Each number is 128 + 32 x the weight over its row's rms, rounded and kept within 0 to 255. Layers, rows and columns count from 0. Numbers have three digits each. The size before them is the row's rms in percent of the matrix's.

# layer 4 attention output, 576x576, rms 0.111, rows 339-435, columns 0-143
098:160094104125209132038138137151127148153115121117148114130124102145111142143177083139133127095080148131182135107129115132155169144102071191124085098118140114079052103209116119082054082152051136121049134089083105114124149083157110121114148164128154134179131123157154114109122119094174118129125170108136196092129114158125135193176106141143185089140103156164181158117139093146094115150086149123146116086078109164084084102089138089096081
098:081129210052107145154137175187106157143136108135092172130135065150133140101133127195166191131124124126083151137071137113130143119141082144089129133159103118124103109047150149121059115163182112102112098101038071156169118126070153090156157130128102065104091101136133109152130107163097170128139167105154141134168173122126126151122144112125179207143134139154157149149073181088190077149133147120109153183161097146121128163067159093173067
095:159148113131129080163205142138140053195161194157117085141153179123122052180085232148206120056110158182138082146125152141011142114159076095105129076121080125137141128155194132071119118129122073103153117104118108128125166102165176151104128111075165151158109113110144164086207119153099123145095129099174096092132100137165144136142161092114117124123139125177094149144126181131137098153206114152105183197110131136115138125164138121148127
104:105162116143155122118130223118109166144122131169101144120073133076171076134101133117083159169117165085140113106115167099160148114078090071136155145198117115160140104122125123127121096176090169126109154093106108146073133120146079110156148074165146151148096120132118095091125055105110122144121116087157128161166108160146114138112148066155127108133085092176135145135191142179181154103097158124147087143100102103129201136122151120145152
098:076110118137125102104096127092054139159141206106121087114110117141103193169172098038082112131120133108172184143113130145076101089165125124125138107190146125197099110102111139092146173173069121136141119136092145153095081097160146115115116111106161125098064173103165123115167139134166170161109089057104182144080122141118180117108156130145100115153171080106085134149153134147061072138112147139159095141125148109116115150133119158077102
093:111181126161136149101100070145111142102145161090149107144149128105192110139120104128107091080122126071172152168101154186075055142067169186141136171160128108136042119182111154130178132120081165140091108148005117108106163136136075098140142074146155121083116080107155101122094103091151141104147157099121105106100197156186151077141118094147145138182118109124167128123124116123144110130141081132095085127138141129156127095177127140117132
099:213130156132113039107209122066142097148074101156129128073082130148179128136165157050098159162144075107157146147111111122110085134135153078163159106098106119121173136128077099138065071127135121172161168131131121135154128071140101128109158154154129092097164127098139125135129107076138124109071131156104133105113145121172089164162142118084185106182101184114108122101167148107147128122112111080157130079184091139089120177113105108080146
103:134126089211147096106052112120131148117099054147192119156090168149160084121106163132171073134086102156098172151173097182094091151097106076028091146129125124180156127109140207082145107154114131142097112099149144126172143173122092159146106114136163126139068129196122137155121161160090126149152133162139122149088121096100100121129149129131106148129152126161153149156148092178117166124145154108098100109139155115094095103133124133161103
105:126147086132091134091154111166180092131180114127190111050177096185139159115151078096102143078153117151111095042162142087133100123127121139174135138147200150152063120096122057145118148148129127135148079083120129144129170127103094131127102109137130124122102117179120145118162094143175142086088128133130156176155141138124166117135105067114097154147106166118125175185169076078103127134127146140086091141154100159168124088126142118170129
099:188069113129079110131120135084162178213066164100154148136108074098155138100109123125140157179087139154195080127114111104135087075167086091133138114132029105116108167130118154150120118136118123084115136162073139062102094111150141162114147113080148060174109134206096142123086131114130160093103125143100130117157109121151134146067112174118093135110110125221121120142148128112102063076117090150215136085138154097073147092161091121156104
102:104179054098106140110146118128096111196126114108101112078055165076031134106186117122084102107103151101150109070141131076117100160057139138139130173117099160100119117087140109066141139099125091088161105153123117142158112130105086055160121090174116121117131152136114113095175109108177121191109162093144092159142113161118174131103137127128090113108113143130196120188120118171142158097135095042083180145116157116155118149102123155130147
101:133209109012103114112156096201122136114093156076082176185177097135168153123144172128163118141082194121151118065152117100100122077087167089167118123107135152184151186141123133133140111129133123144185121152123116121136157140100114121173132127002114085106176093154094049129111170114113124075089147099175086106095115143136104123089134154148131129173120085174138152081150165107132083115140116097085146091142120095165152104122191102168152
100:094132114114092149114167091148127110125116142110108077116098227118069049152170155134129096091155101103157147077157169140102169154223102125133143081151084134087150120097150074115174175140155185165115140188212102139121098102109141155126118118127131111117128095163153129163181126147149123119155120136134135153144123121135160125152187155122130068113101142143137109118113184159110138097141137123158126110164205149093165152079122110168088
096:063120070176121118155136121113191106080088139090139166162056043097194147125067110082060077172049117126086141076132138110103161150176104104089122099132136130166151064139073077084080093126086093145102087129105125116151118141118114091133118112141135125146098165169142133192146086169110137158099158137116098122087158147117126144088113132113141178151127167197079096144108099177118175121109070139134112067105132081099114111111076128229158
101:108165182081098104148148150114085163133135084094159128120178129134125077063200180087111113108190084010144118117091089134166123146135155152154116101145133117146164187113158173144138127105122109098085172191102151164117157096187196163114140139137117077098147148135191091101133165116132091103150092206137132113094116106119099153110167153089099086119169109101099099182155154126133109189085096133152135141142122100088107125113069109118071
094:112158156100213091121161114177146135122157178110060079174182114124103078146097159104141150182127141167154119146162176188080168076101129132157090100158195184102141175129135083183130177102128144150146133123099114136151090155130111196117106116138088153134127103105148109137138113119093146131177099177142123112148118177092154193115168154166122111128175150101202136165078091178165140127110156141132109110166082121184079171097085124116152
098:146174158125149126115134108093134118164083106123135140188127137165145083150203148115129114125124081073073159146106184170127155125104116140093103120112087142106130066112156084151103050201162104154192125152168125130085141127179150092135121118115119086130178182140121085148157115096120085147190120130126062124152097109108047067087113099123124161135102161101087094095120117140143125148108123160163112124110082108096142165117127061164144
099:183169157050117173128089154154107103142120089107157066110056160070089144084129082122114048192067171107100190091144150127168099107092120141140196173093064124132089176164138097120105189173133124132129119190116096084115142123094110140159101112083124150114119159062078116135134102114117106129150101144131116140154146093136119130173131079070149144162119115094117122113090116042119146157153184127139137135134208116123114110112143144120056
112:180157177069169135128165060149122194080206163157126138122102123072156107061145146126103064118133156102080175088109089084160186141129126118094138094117122075088082138083136158077133102129106185150162162151132153159134148162125146176160155090124101106124119099201143127117177157133095111109092097112109140122138126148135138078136140166129129117162186130162153151128080126131148118123090120129062176154089133161115124094078158100168122
099:106081165104109087110116198127185109141133112182129108150138182143135102129088081120085126099129105094188169121210110122136128161094156082216113222058148060104170144131118167166125102181183075143111092145143137111149141137156138152136109179074117095145120141079109108163128134108087170070110078127113104144135030112117111145156068133074077147120105101149053087084103170091136126132161101125083139164142143166100098197113072139036202
099:164163169138074166163087122102177182138108089129087179145146129160111115102143166140178152144126205132092097134137147134139054100155134181168179147126173103155121141130079101163158152040132160135147139148132151099133063099139106138134082132075165154146106172118107157140099127122119119149088186122127085102122140124136100053093084141145131132158135087137120110102133167120121139152128066155160098135111110135131104103132155122138090
099:106166201145095131143090149119180118097210090122177122183121171127051134119147168125116114093164097184137101158123136127118131155129138127101156129055087160165129111191141106124147104117142128110102120132154151118081156095180131154140086131162187156173141090133138137151140154135113098164172139144145177133188163122147120181061154128095124085105161170198166116151159204088179103174164149168154134100104126121159125098087111083162074
098:170164141048140132056148056148118097127087157142158157126109095087141144174173182145151068055149172156133142129162141151169153150083124084143130135136151171088087138084099084170160145137117132150061112085154126140130149089170142140169142095132221131125120133130167164198119153123168166095132088190141133105124177143092110135073136168161089106124091143124067082076112123135218177150149133105115078088112157172160215151080139120107068
103:176141123180084141151114108173162133119127135144113165103179166108182114105083186120094094126139086104098060109098103166094106097079128132101152109123143178098119141127140115102125161106184126155069107116204127089149131123140112144140118152133127174136064155166063134124111177126097094105092166127153087129118139157118114140125153186137100112169105127174136102121128150105150114140147082139192180144110142095134149138117079172068123
101:120111141122125095112117068127164128077128152100138176148132159042136100130144125082144127154181079072171120167105133084128106147090124101097142137153158119139138110128207140180111132153118109102102131142106166088147155093126099161160127148141140131094143152148129103141143158059133114168167094110124120062099121204148168166137138180136157106109103123156102145142138147126094148104161158091106094156135096134169075167121115137089107
097:143142121054112142073107084109094115122088180158128160162075080109182078088066123075170078136192113070118139172129148143130095108090137076098085076158133162136138137171121124183112125138122089127142153119117092111159099120079123138169151164140139141132085085163060139101154123091155139158128145109168215131090152139166120164039131124127045168171103163101133051154132110190125130140080079178136159136078142113098085124122088114039141
100:159120160152094162057107163110023178148154150113181095103088135131097126092111157151119151109203193177129165170184119105094131126157138146151167090074167168078152159116098103127166142133138131114089214120150149181115113103103083107131125138102077141110113120129104122135103083148188138164085101162121135102147172091103179139124145120143163175099109123118127145086144154119126151137124136096128158162126101127057098152121154092153204
104:122134106120089128168093065190137032147197188128112173162147095138106131105148160161109108131132090077116158081152084157107166140214204157118123102149075153134100132144058104148116111136098121165096143155164080113136102138093138141121092193146168134084133129128129120120153097114063149128136119113152070139122103140136127114134126129125126120096162119140150126174144095142101132093091117150153134050064135130119149108103111108130126
106:133191174120081144123096158093144072100059155121145145113113133119152116130111129163116156155151052131089095143090165170128171113136194145105193091091202168119141170097125107114118169144131188142100085109128142142141105102106074148136104090106081129141156141153112117180097131133170073109134120127066164116139153147070154119163093133143092116152133080115141167107120137117136136122104150080140155161118121122162059074157110141169123
098:089170125066102122136167058148109136081135179131128176145089147178106118092082114099142080055103187157117156156095144107151097139154173164141156114136105113147131148091129110065146123179146168145083172153127089084129167134158147134130161131123111120150087117108106118117136163164094181129094113167089154130091128160086089110080102144144144090193127138070106156093142070078134085105145096143151148189115137188077157076090129170128162
103:127137140090115094074185145135127112182158077134110126143159202142138119140147121147177145112094121108100111179155132174054103167129107100144182157139137096086143174074157132099122195109107117145096098142069066111157152116145129138100154078136129098163095112186094089113076107135114154143078122151098149158105130157167141128166105152118143088154126109124141147125159067124136102153115103198126142132102121074146154111071118068120144
096:138167105150119099126147168134111031070134180106185150119200076150078142146154067183137097186103149110137187097084171135097039146126136110113109139088105128129215099124136144099136123065144093180129165151161125068119147167152157109124128112134112159120128157123126157096109185123097111136113105128119139061082139058145136103153115126109099138091172120154127144135138183110101120116157151117180115124135133103128146112065110136070053
099:172044125157160123148084117193161184156137132129145120171132082100123151116118137133185117103160156198174149139086158106140075198185137163146147101074108170193140139087118083202115129088227140130099088059111071109091179118120155160143174122128110177137160105115194080128149110098152198182097138150135167138127171080128142167096185074152155136090149063122072180210131127161218125114109122146128079149129118084133121120117124132149107
098:129145111083126077110133044126132113179143137154126059111114115143110124142142195153070104146123164129157115086123124156136148152100123108091128114128069170190176118145099111113122137101126134167103165079066173156117125127114114146098179114105118145144129144081162149133106126145092109144126125143149136158106093133085169159098169151158082111049119118112102134153133098175136134083101076140167163146126066152144155150156123178115080
107:177104127126168122092090109078130180109108134147109162128143131168157108161128100179191146125073167089154104123110102119098087113130087144153162123207172129148128144110195145152132051175179146126136066123148112084138156086133109158122106127120141100123132127152109136118124147120136127146170151148156175179151103139105117080145138073131140106140110154092115090124101096078122123117152096087130128111075180119137124147099120155112148
099:135187103094074143112074163126167104071105171093109159148155042106128155174163068151088099169138091124112150164204166098140160135153087152186114165127148073162153120123170053112142113129063086157089126141121132132115168105118144137124153102097124167101110082159125088122142145150151087110103086086163136147141102133114165127115115105132132132177113117093140156113100068132116141061115104133192115105127108065116089131043113137131098
097:185138164101036122112140160134109198086170134072144126143119105187104159157176227188148142092116138163146167117156084105180157153105091113101094174177133138151127153146165101220176119123076178104116186173109101103110130130166051092132083087168134183105126122129107132145130081087115069172093154128083142142132161164191147125133077118112174121158147088139142105192078134124099106133103140113124078138146098146134104163093134191105114
103:198184135115116081120171135115138114083110198142181131178058107097159144148200132168064111114183164132099151146133071059141103095011118181137072171161174089133122109201117131185113153155149110130108096169135126143081128143082105101137086142107091114154156117142107182140080112129128091128139164194145117129151110145113144085091110070162067147121096099113127118162109165135147093131112114143023164131113168177126092086129079093103093
098:135056126147164151173100115153123143133151163133117128101036120071161142108103139154181170156088177207135118137107158143101102121129068187126120170128113113157140200148169145144066146140134103169141153169155151094150152133117065114140069142083129127124119160199115167159090119121159146156147119098163145154105163116113160152077082123128117172141143138171112127097114110140132121170149170114123210096108082137110098080104107103198116
097:164178196131153137113071104150039067117136107166126089177124065106129100161142072164131149173126125146147129115137099163122145193125162144133106124153067087126156162124051103113066185109109136083116082122144125121134091151086121128107161188117074158086074142133149054122099128069091123165127139086115140178125123148095189160159123125178102099093120173107132114112180061219115154153098119096198125118058138077209127145064153153169180
103:122106158128143114108137092127132049086200125143100164181127147151129160089128118152167100061088134122195096109074119155131135120102133098149111093190206091137177092089134111150148125126153138085101078114115162076156140099136103109049122190126120115156168145149086086150136142135124127152146077138078089144131086130084144115037164144139138099133141109161127164107141154121053079119123128102136171190107144058095137149131136129164136
104:150101109123085170132138151169067109106206141140066127135096162116091131052154155135163108202163154122125130162098105181102138188132096190110137114087109147154147117062115216145090108178129169136122086155145063134106118123156147164112110161126101138139151097131167089120135169071117070099112127168119152119109109133134153104111143139100149138159133117132118225114108126112102113162137053117088137117138154103080141131173090094165141
100:092170153149135101091177137126126199098150124127137124176108093138070030099183159116152105197096122157149156181126110146137098109129118128155159162162150098176108133083127089079142091107110069096057145104151101168101106143127113172171179169141116191159113105199123108142129129137105138158162092176156152127153142098127137113163100096106107131049089125099122138107116144119156136116046096124147133112138136135167094178114193059144159
103:137168067159136072125151164129135142118154128115148175106098079099149150203115104139082148097091114101200117083093123130106176156119086130171208116135167089095089123110166102138117134126112140138126156145105112104120112115152091205139115116173150107110143127123122110149088162086082097162058141117138161096090084193118145192131142117104133186176134139098111167095138120101096095137107094179131115114146080028099117159188133072113118
108:092087139152194110136160125151135129062152163169120100175092118113120099149106132163082193130090072160077090146132134141118140164116114154090089134098123129148081112070171120111126158097115104183181147165141108086146136121118097105094165146092100076111083129092152119102077174128144132135090149158113145124114121106157113161137191151077161150143124138120115165104170123091153112108138125149137120036134133075127127131116132121154135
106:098132130132164153158180138068138135120111116131170166129081121143172173162104136148090100091085140172095117171057166119119140149098120125181146087199198115072137102125152149149145141145202116111144138082183089137105181116117109137109164147182086106119137136097136173161092160098107142137143104097136133181149169114202107138131134148133142128122133109091131113126084148129084124092162127122111154116177119156131138105144076111168136
102:113092146132081216126104146153120113114155139171113184141165131108124088118127128122158091141140134063143166172177059156083146142097176134171099158159109136114161128176164153123162103136139099085132116136137132111147156127069133158110117113129102103123138124170115081117082151140132083166131112108169140115138139128128135162141148130145148142104177086151200110101169129103203089173168112069122154161129085136106157119122066175108159
102:106109106121080166046098070089106145128174096096095117107111116153084149172138129139146195128093141181099151137118149144150133114100118114104070129180123094144087164105130141119126135124127187162116134114121138137164127169141156111102122104134115134171098089113112141150126112132097092208100100170132094183136140142132098110099104200113109127141072154115185085136144088072131115144127135134104175147126130148200166153146086150115172
103:160150109147218106152104125103119135153150133162096124127220145115118141132117066100109107148088134168121156136133150148118122135162120088133153122115130155160138175065097046121155186167167124075148111183156109215105163144119143134096087132111100085121082137178161075128174113158084148204147185123156123120140178137128159115086132179138126138138153098076125127162061085118150176161124055181131093071134127159142134142157115135096120
101:144151169134148180089182132159114117161072127126155122155106159129206160150097108118101058076218112129157112092093118135181145094129106121121189158078141135127131087123155096116136136112112150168097126115131111149174143116065152174156156149206142150161148069170070135074110097121182078134127145098096159137152138102110119097135124141125133081142088111130099174149179158145082138157097112173119114087085114083159117118089112096149085
098:133087152114202150087156147180120151124075106104112160193089174173099085107125115104134182122130105159160154143153111095118110128142123104152160138122135121163164070214153130158140178056111145146117106104159083110138165121159124193139130121188145190139167171135085113100153160149132112062063110108115138134103089111088121140156127100081128174103131082127125128104130143165079170149108148113127145102079116160110149111122085129101061
101:119121169132097139102134125179128167117191190167138121169077065137142075115147104189073081116141129153099166215133136104089187068137145124093118156131114075137122125134108182099083162097119131149111116164065113089153128080149146169140121115120171134094156108140141183157172141103225093145091156127106046151097129144143147199121175112137083146121105180170132152141161183134135129158117188121043145111196102134073090079141125117080152
092:108142125117070079078082151126057108093160158107150130119086128096081140080107162145091096084155169122213121119045112150159196186153170139148131147176134167083041160131171128090138129187088147093062212106115093137128119144131162111125108130107150170133108058132149105117095079150154137112120141098198131181112124139099140166100093130114114154117114118171125122156134161104173098132113120162146067158168155146071080068055102111135101
098:116123169112144119151170095081129111159132175107082129094107083109118130134148176158094132088140137133155120158142119116160193124167174094151149095220145097136133191143144123110162139105146175108140148116127139091106161143174094126150118147090089144115161093158143108066140130106088108060176157092109143200117087099147170168131141035151106122078122147128162115115175102128127212076116238149192104108113081088125149124131084048053091
101:089119132068073141173110184141132138128103147148107082165116178118097140123145144128090086123135129095167162111094190075134154121090140072173177162120094073088167097128127144168121114131139151103123153119118108119109089097090111109150081194139108167129116131155132131096126092107135172118103139125075118137066137120131162142097131117134148104138140118090166167137104142137154148115106148166160138122120123168154162090153106117153102
101:176088149148169114096132091137091093049128085118151071132104143121192125183139118143088113126131124140130107172049119097187115101104151146135141157159164121191091113150102145123222139157177122081149127186129115066145118094155130103145150159137093138127100061043163108056136176123164139135136078122147162136093143104118115175118172115130147130098160172156113086153183101115123151073146179127134152142191129121207158112117134148122049
105:118169132188111129173172134095181161089166137167199080139158116161131094126114122144076092148171133140114162176083153078122055125090106146160108155119083128079139151194126135122173153126081138086161086115138160128170130099148120141107155154204164103181079139132142087067115151108148150092097093074117135137114150120168174063145091142170165112134138072129057123103152118143149143144112139042151107189157104161138077109093165192116124
102:164069064096084100067123105110141160137177179104096091117136154112143091117049091136056172157151169099189071074157095116090111177106168237103149147168104120124170116117123118146155080156142149126084072166127126133146098168135102092091176142108110138174114151122097086107125160147096130144098143098161115154156115185119121161165125143140075122137111158133142131154125115106151104206145124139140102141165153133133139099104061148108044
102:154136119119156122067198109150077060157171108044157156141122205028054116142117114152106186159127111088170155122122204174114053147120108110131139166124169165147088118093109103165140108100168117118114137096106143143135127145147175102086143139098121138095146112138150083150149152101112123144101098144144141088135142147170073164115142074142159120094132123127153082132129089131116164157166175144151123147137127093081191104121111105106140
098:066109170131125105127142185147110149135162102112129191140162065103049136082139129154150067183109129088115150115114095120154090068184107113132135091132083141150059210121137130113132147112090098166166133109101135158058117096169129112111222190088134119140118174097165158120040101132171135068117094116129141085163134113089115122180171128122165204100083130131136077082102109127129151131132134159144046073115197110107117109123112110126128
106:092170137102152152122084153053118085169144131111096084188072074111195123089146130125186117087134101129154102163196112176158070108134205131105028139108163109114121197147133104187117094170129166117098155126139177140143146132150099170114102095138129165094127127110131134167109126122137123139123127101078174143149092101102100121159138138129122109113089092097155162126126108148139154123164121104149095133091149103122110098133161113125149
102:196090041172151139100140064119165126184112098112131186132124116117073120098143136139104031127102155137102119123182168139147181140140038184119136123063089109151122253161148103115125165172133113155159169160183167141210074132109109142110152119101101125147119132133104110160140194101128105096164138129103130105126133140122080105104130148159134103205163143138151164137097134123141160098109146157147094129111108140120087089126174102103135
104:154107067184090164084100115037122171163095165143128118143189097172082113134156125071102147143152159092119074118173156111181076093083115140119112114197086151096122106091101142094102112140107158104091136191137175156113156145114168131079150101102077102136106139141153089046122145101127146151179096142147080134131087148090148157156125146119140155124120104163109070140109102133122136104126109149118081129172120084109082079147106133083085
097:155117111090192122127136057107157138114106088104107082086120098152171148102061102145103139191164143162110101189122152140115125149135116070122122162167110089088182128141098139166082095113176158073175123131109154090075139100138150180127162130117120111149135109127104148097165083149115116154160132075165086108114138129151134137137097132134135147126192159155162118143103125120086094080172125144137180124124094077174188098152133104140130
105:083123116211146159077095073116172097106097100130174083153181121066138136140044039138120176108108098092161141102093136076110125103207089191112114139106121135125138098112211116121096121147118112103141109160106077129124076117114151155204079107186147171078062098178141115142140104105042133105126128145121132097107136129145173114134122113147106113111123127090115116124055131155096128130096083134085170131188173142133145159107130143093116
100:182119189186109105146106104103102166095105183118145129095105117080165142082151087107081152133117136038110191126189189131060129161148134072112089122044151154135143069130146048079145122141105151163159170109107108195151065136076149116086167135116139093135130137100114079125117115128102110113084118122089118131161114047171139166076105082090131141076130101118137164128178129144164122160104117131124117078116133210182094127130056088075150
098:060123135170096080069136105069119118149135057120156127140110099121109185107142130133110090087127170150132129124160163117137092200136094122175097148110104175063138078204119132112135154158152131092117127139166101201159089119141169155168090158103094093204140108156157133171110134123117143138123149075094073154156096090125105109109140140168117091136137144084122130122119123142175160065091160133198143175135068126123113104064117094098064
094:153108118110132081067102077085158182103095095162134167100064105073051126219114179130095146139135108163082115185132177147147097175088089107218111156100111154191125142140109174124139094140113066165142159131133070129107136121164118113090123196139129147153142090155112114113120170112081112107102080152198130074155114182159114135144140090093151150117146140134111143122161114101115116101144116149143119167146104183163107088137159074152102
101:094151125119208088180126087143125119166173135131167128061168121150116100074204127135113236152084120132111172184115130118064123139155175092100115164161103096135160199138122109142168131109089142147135120110135087168065118160053158124113157130117126140128095098118173113091135100142145191101080143090127137164128113101116141179094090101115080106162147158137125181117093088161092119109110224100144136099070138136192133152109188159140086
093:163144090086143129103164136182080157151199115104184153154066138145191187104113129122117048110125150145123067142128151184144133170077171114065159108143114187181059182164093079150159156080133143165158112091159178170107153201101111152117083101135159130105133214089132115132126164149085101094050126135041135138121118127141135125155133092116113107069103120142104124109143103137134117119139102137216135094098117122142180179114137126122162
103:095116170155101141069084104064121135107197090189113192082124128125105142129153058079139153135139077157107065112180137118059034051174114114153151167105152106078114130157089155143108126180127123149161106140093123127093107115173149162115179070166125147131089101105154113124126115118163123139147121134109161110126128084109084108115120121145085133123115068116172129104150128116170123104125148113139089096143128090130147107140132107107111
096:119128193142105127119128221111165180139093117157123118177149118105120169116075169054110079077165091166114136092174164098081099164073096152157149108152129116063092184142137120185102155169141126138116173149154129059109120155097105170133173116150156064109125124123146085114091067125160191146140085192151138190137169130186128123132134164185121101131111153147140145099149052140161136165097040143066166124156161165123073122085219142090075
094:139133191093144115082165165126121124075124131104131193078100152059145170063120046123111130175118141178104169162148083118170128124118121123050097106140113118135125161164154069163121105118090102130126144154142069139104128142105122142012203109089135117124098117052085105186108127091103141158126157130241169137117068143152085178102186118143168150120154183187202119139118097169163120104119123117101126142059128153129157118100142085081092
099:157126162145136125081193074072114158172194146155083108146136183085126111211159083068106111172158125161138140144166179155098071159101158115086096100153069209129156118125083125102134120168091167159107146107139125093123079162135131128095189122109102107047038109123112132128057155163111118129117137099140095094198131156190182143127154137133130123119131150141095141143129098154166095134089166151140096172119128125160087154074142134170109
104:128132142120084151163158052150127111109174079067117127108093106122145169182165172095092092066107145147109106179098070180120135154089186131099158094102144163074122111129132150137147117151064051196119072130163121124058140072107181137142077123075104155119110125179091198117134138112113102201133059178128123159099136155077179111123160065125121145173124147128105134182089136101100084141182157159127131195167070049094118084144127147182128
104:174174149176147107150090113121104080081050155148165174130107147104180148123134137124172125184118132084097090132151133184132106214156183078143088086075108135150138088176105159114167147137107119094147050084102157085135114144105106132122127155115128139151154101141105114139116200158114077118143162124120106132120124141109119116144143125082180082219122126110129130132125113147128068075162094096157100110131085109086168098099140115144107
099:153154144153090081126138098136098107138110171096164108149077153107150154245151068104132142136155149134078098070149050163169084127136141163112158107174160095125156163113169153160124125083058067170118117073120068100165108130158141127104093208129132171123141128101121115132077132104132080164114088106144088096105107066118155143127163164073146122147161148086187096149108161132183145198088109138104096109152156082159143134176093090111071
104:128147128128140098142149127093112131149055154108177167162175133127154142159122133110126083119149153066099148179070113087136100164125101136144093106124171147105113129144121123132068160162042100127138116099123153167178177138157146136067125123123119125097098138089119150130088134079115157098121114127171137172153067158105099112144109146169105019094123131177123126108100109153213135160128097090110116160144164122143134143183179094175158
107:188109142075083099159119111124173140157105132130125036145130128091119152096140141155121140150081144113124052137151146127099067100091171121109064092115043116116112147104092148146131162129172157135025156151179121122100106111126118134152165088106180140138151151117107127115124111176112142129172083132145118098124150103101135058177148143105126100072107166127112142125149096153138172094178128140158129146091228094134144088090110149137147
095:106095086157134122184156184101098105090097056139141160121161169104115149119123100140140130108177107131073053123082167141163141113155074106135171152100104132087065189181090125118170178109136160125152105128113134118116123094140059167105166142083155113142156086069111133125167133133097072114177139136123112173143129120097138184072125148108078101137226070133146119135124142176120172140133127069155111061136106100182095174068125066123139
098:137128116104211149210090108092109109080111057167108120127144195131143120110145134103109075186146136127107158160101115164089112141076157140113112138111142114086114165098213110109098189173159117104130122095126129157137089113071170113094140151094085147075151122143141127118055155165131161155195134126155115102072153103133176147122163150133150135152122118127117137143103118154155134110114169145119114152115101077125125103185116183103074
100:161121123095130111138113134116176155090130094134117074111185120081141175140044121212140133127146129102082185080145098114159140175072153116093084139118110089060115123157169135117131134137139171106095094096118070138170165158096112180147108203059124118119097161150119149079103119157169168133098123095127119123147139133137200101110181121158112156090165137147136205162141130167149135107087111138159184135136111129127107127130152114154134
098:148103071136178098159174165109127149092174170077063131179058163146091206120142093142236152154121071110115150144095088126125106100168131078144111106129135183107142183130055159135131070154093118146143102084146113150142138137059127169122160131130111134105121091111135160168164086168186114144119162151154165137148105105146072165140149095081081137119128129111127129110097082151112146111144041100107151095193121113137041094107131096126118
099:146131085092118115140139133149100142150118100083100112153098105129144154138097088153108140157127222141068146080140113092151136210099076107093110076176133114121222152158079080144121100173110139072084078127113160151146086101097109148163106164141114108085134096166088078114098145142167106150032156071103093139132165120073123121090088200196157149151143115070120112085144170076105102077039098130085081124114141068171112158137104099148095
104:156107119089160155117052074147135179127138142187123163130073075157154169193129169198090141151109114183070212119134143125089127170170134086098156124109092131162130158153141132116143161065115180111132164161120107128085132122141133124146131112125098085146141153124135129140162118125174153135144150135080144134076147155150173097187122156153113066160125142168091112108108111179088172102128099162104141081086145130151112134118122072150170
096:145067158131119114136134159159092180155148095058149110188123163116182088097151144158120211110101076169138190091196147157094112159138136078156134071121133112130103137151120156099159114152106100092139118150119113144138156127105065186121155110123117113100121086048124129110070162144135117082106107111111123125105119098100206133121129137091124163207113166125166082105071132147130133096127174144144137148071060150150160124125161178134190
103:107163104088182156144190154091119098135074128113077116102107119207086157105147100197105088179125118125157203177092128103135151155132184124097122119084139132109095066087179114110117148127136119086164152147114114115073161117191128139124121146087086092164155152160159102081183128131089130145080173138123106166101108170175139093060153126116117156192141157091162086116154168083065104114144114115133139180134136086118148105124146143176129
097:103094130133090153147119203184069169134102112124073147143151132121159136169155110122129140133104118068147086159055113136114120107085169114121148084132116124180137108116135152151118098108063187130091170178136156045122071065136146143126099120154192109092142147112119175100113114118092160103168097076150077157126142118146169160111104142196172123105104160154079102141076105148154140083039064191163158154156099118085118084133127190141127
103:119118116182117160191164174107113151074150118149068135137110155153157096159104105177129224138167120152096124101104178160148075162105095061111123086104160161133089134084168108162100046131115137132127131128074125151123192141119121152168086147196158117128158156118098150126141179145108135139051135149129070159127125136142149157108159093095145098148092178117113137052162137103067073102174100105164125106125189149156088165150104105176095
100:141116140202184165100169062173130156118094111133109150199141160116139179121179177129202143163065174129085157171147111142182129067133156122075167165100044148074105167099101135114129155191160174162050117088150120189111129101152122107147127106096171150096144098160077129079143108108087047119097145107153104160117205060217135106141104090122129140108097115160146134138105113150189124121124109137095167157111095116142101090109157111156143
096:100127194109104133141070157125164110160127116133106155152137157135088107099136181096131146107151133138076167067174204124130098125068077135047144143160168148118078119172098140125130100136051105083112167108126037170096061145175121129129034171092130156123114088155126138117166095186119133115069122136128116078070137132121147171148101151179127136160079146078156135093118176097103096091128161147162177170145101196114145072134123065115145
102:167148122132114132215042100133082169127083122134101080118176080185168066127135062187044117080171191161094140117177154117177125137102135113095126142071127158050165091130099067170116103135141094103216127080142198116084170129165143128130135117132144077171122185205088145147142069147183118163168103120127131145074114112147137086117156167150114144148157079079102117083130133149149167132116048137137127147106160164174126076106092110147127
101:089112094137111138169095144177155119068107141162159102099036095120088088201126152073158137138153146104114125167094151130137100128043105129162153123113114160091129150159126081145141147135165099110138164099142157091117116105117123142129124146099124104188106143141126107099166113146126192121173109099155101101177109117161166113078106125098169107118089187143195107121132143134127129127135088096153089160121062167132150167072117159084151
102:107093160149157143095188132084136144147125154105139154122175094164140108128219132131181124109113132119099079175126178181161127115134094179160153165121123209100120188134120109118084155130155187151075115141079156098166095129087175160097150141087120167096134109048118104057088113159131109135160118188086132129167132222108148112092102125090129189134097089170153144091100128154117111093162141131142127140089070089160135164124158133168095
101:054099109145218121097154089147129097119180125118149156090138163061149095136122122101130140125109175134157152062135206117123105123182196117179083137159126078104136100129094102082138029151086053143092113121084138114088175087207114157130092133148092136160122122101074134091128133112145137119099113096121119163152120151111105144132115096129121067119156094139091077180162167178098076106113171158099143109122113206145152069148163171173206
095:098171045176158162060131129122146171168125138059164156078118167155198079134147081116170163124136092152116067154147177222166170146177190099174147193178145123129090121081135142172097118138134138175156178107110151173118111136106133179128163154168167124131074162120145168106161124159168134105090145155107100133090087153116192135106146169126155079108147123145109091148145135165136131135097087082157145101072143175170088105132158108168162
103:115159199125145175139114127150150148120113122109123077108114118148117146070139157109173150124118108134086090150109177167155181169079127174169107173044127100115147122118106148155146063124151107159129068136114104088150138096132115101203192137153150145100149118120119114137176116073147130090138127093062111136169097102130133123117131169095176139098113110162095135106165118056117138190101174168118155154111079132122131202146112113094031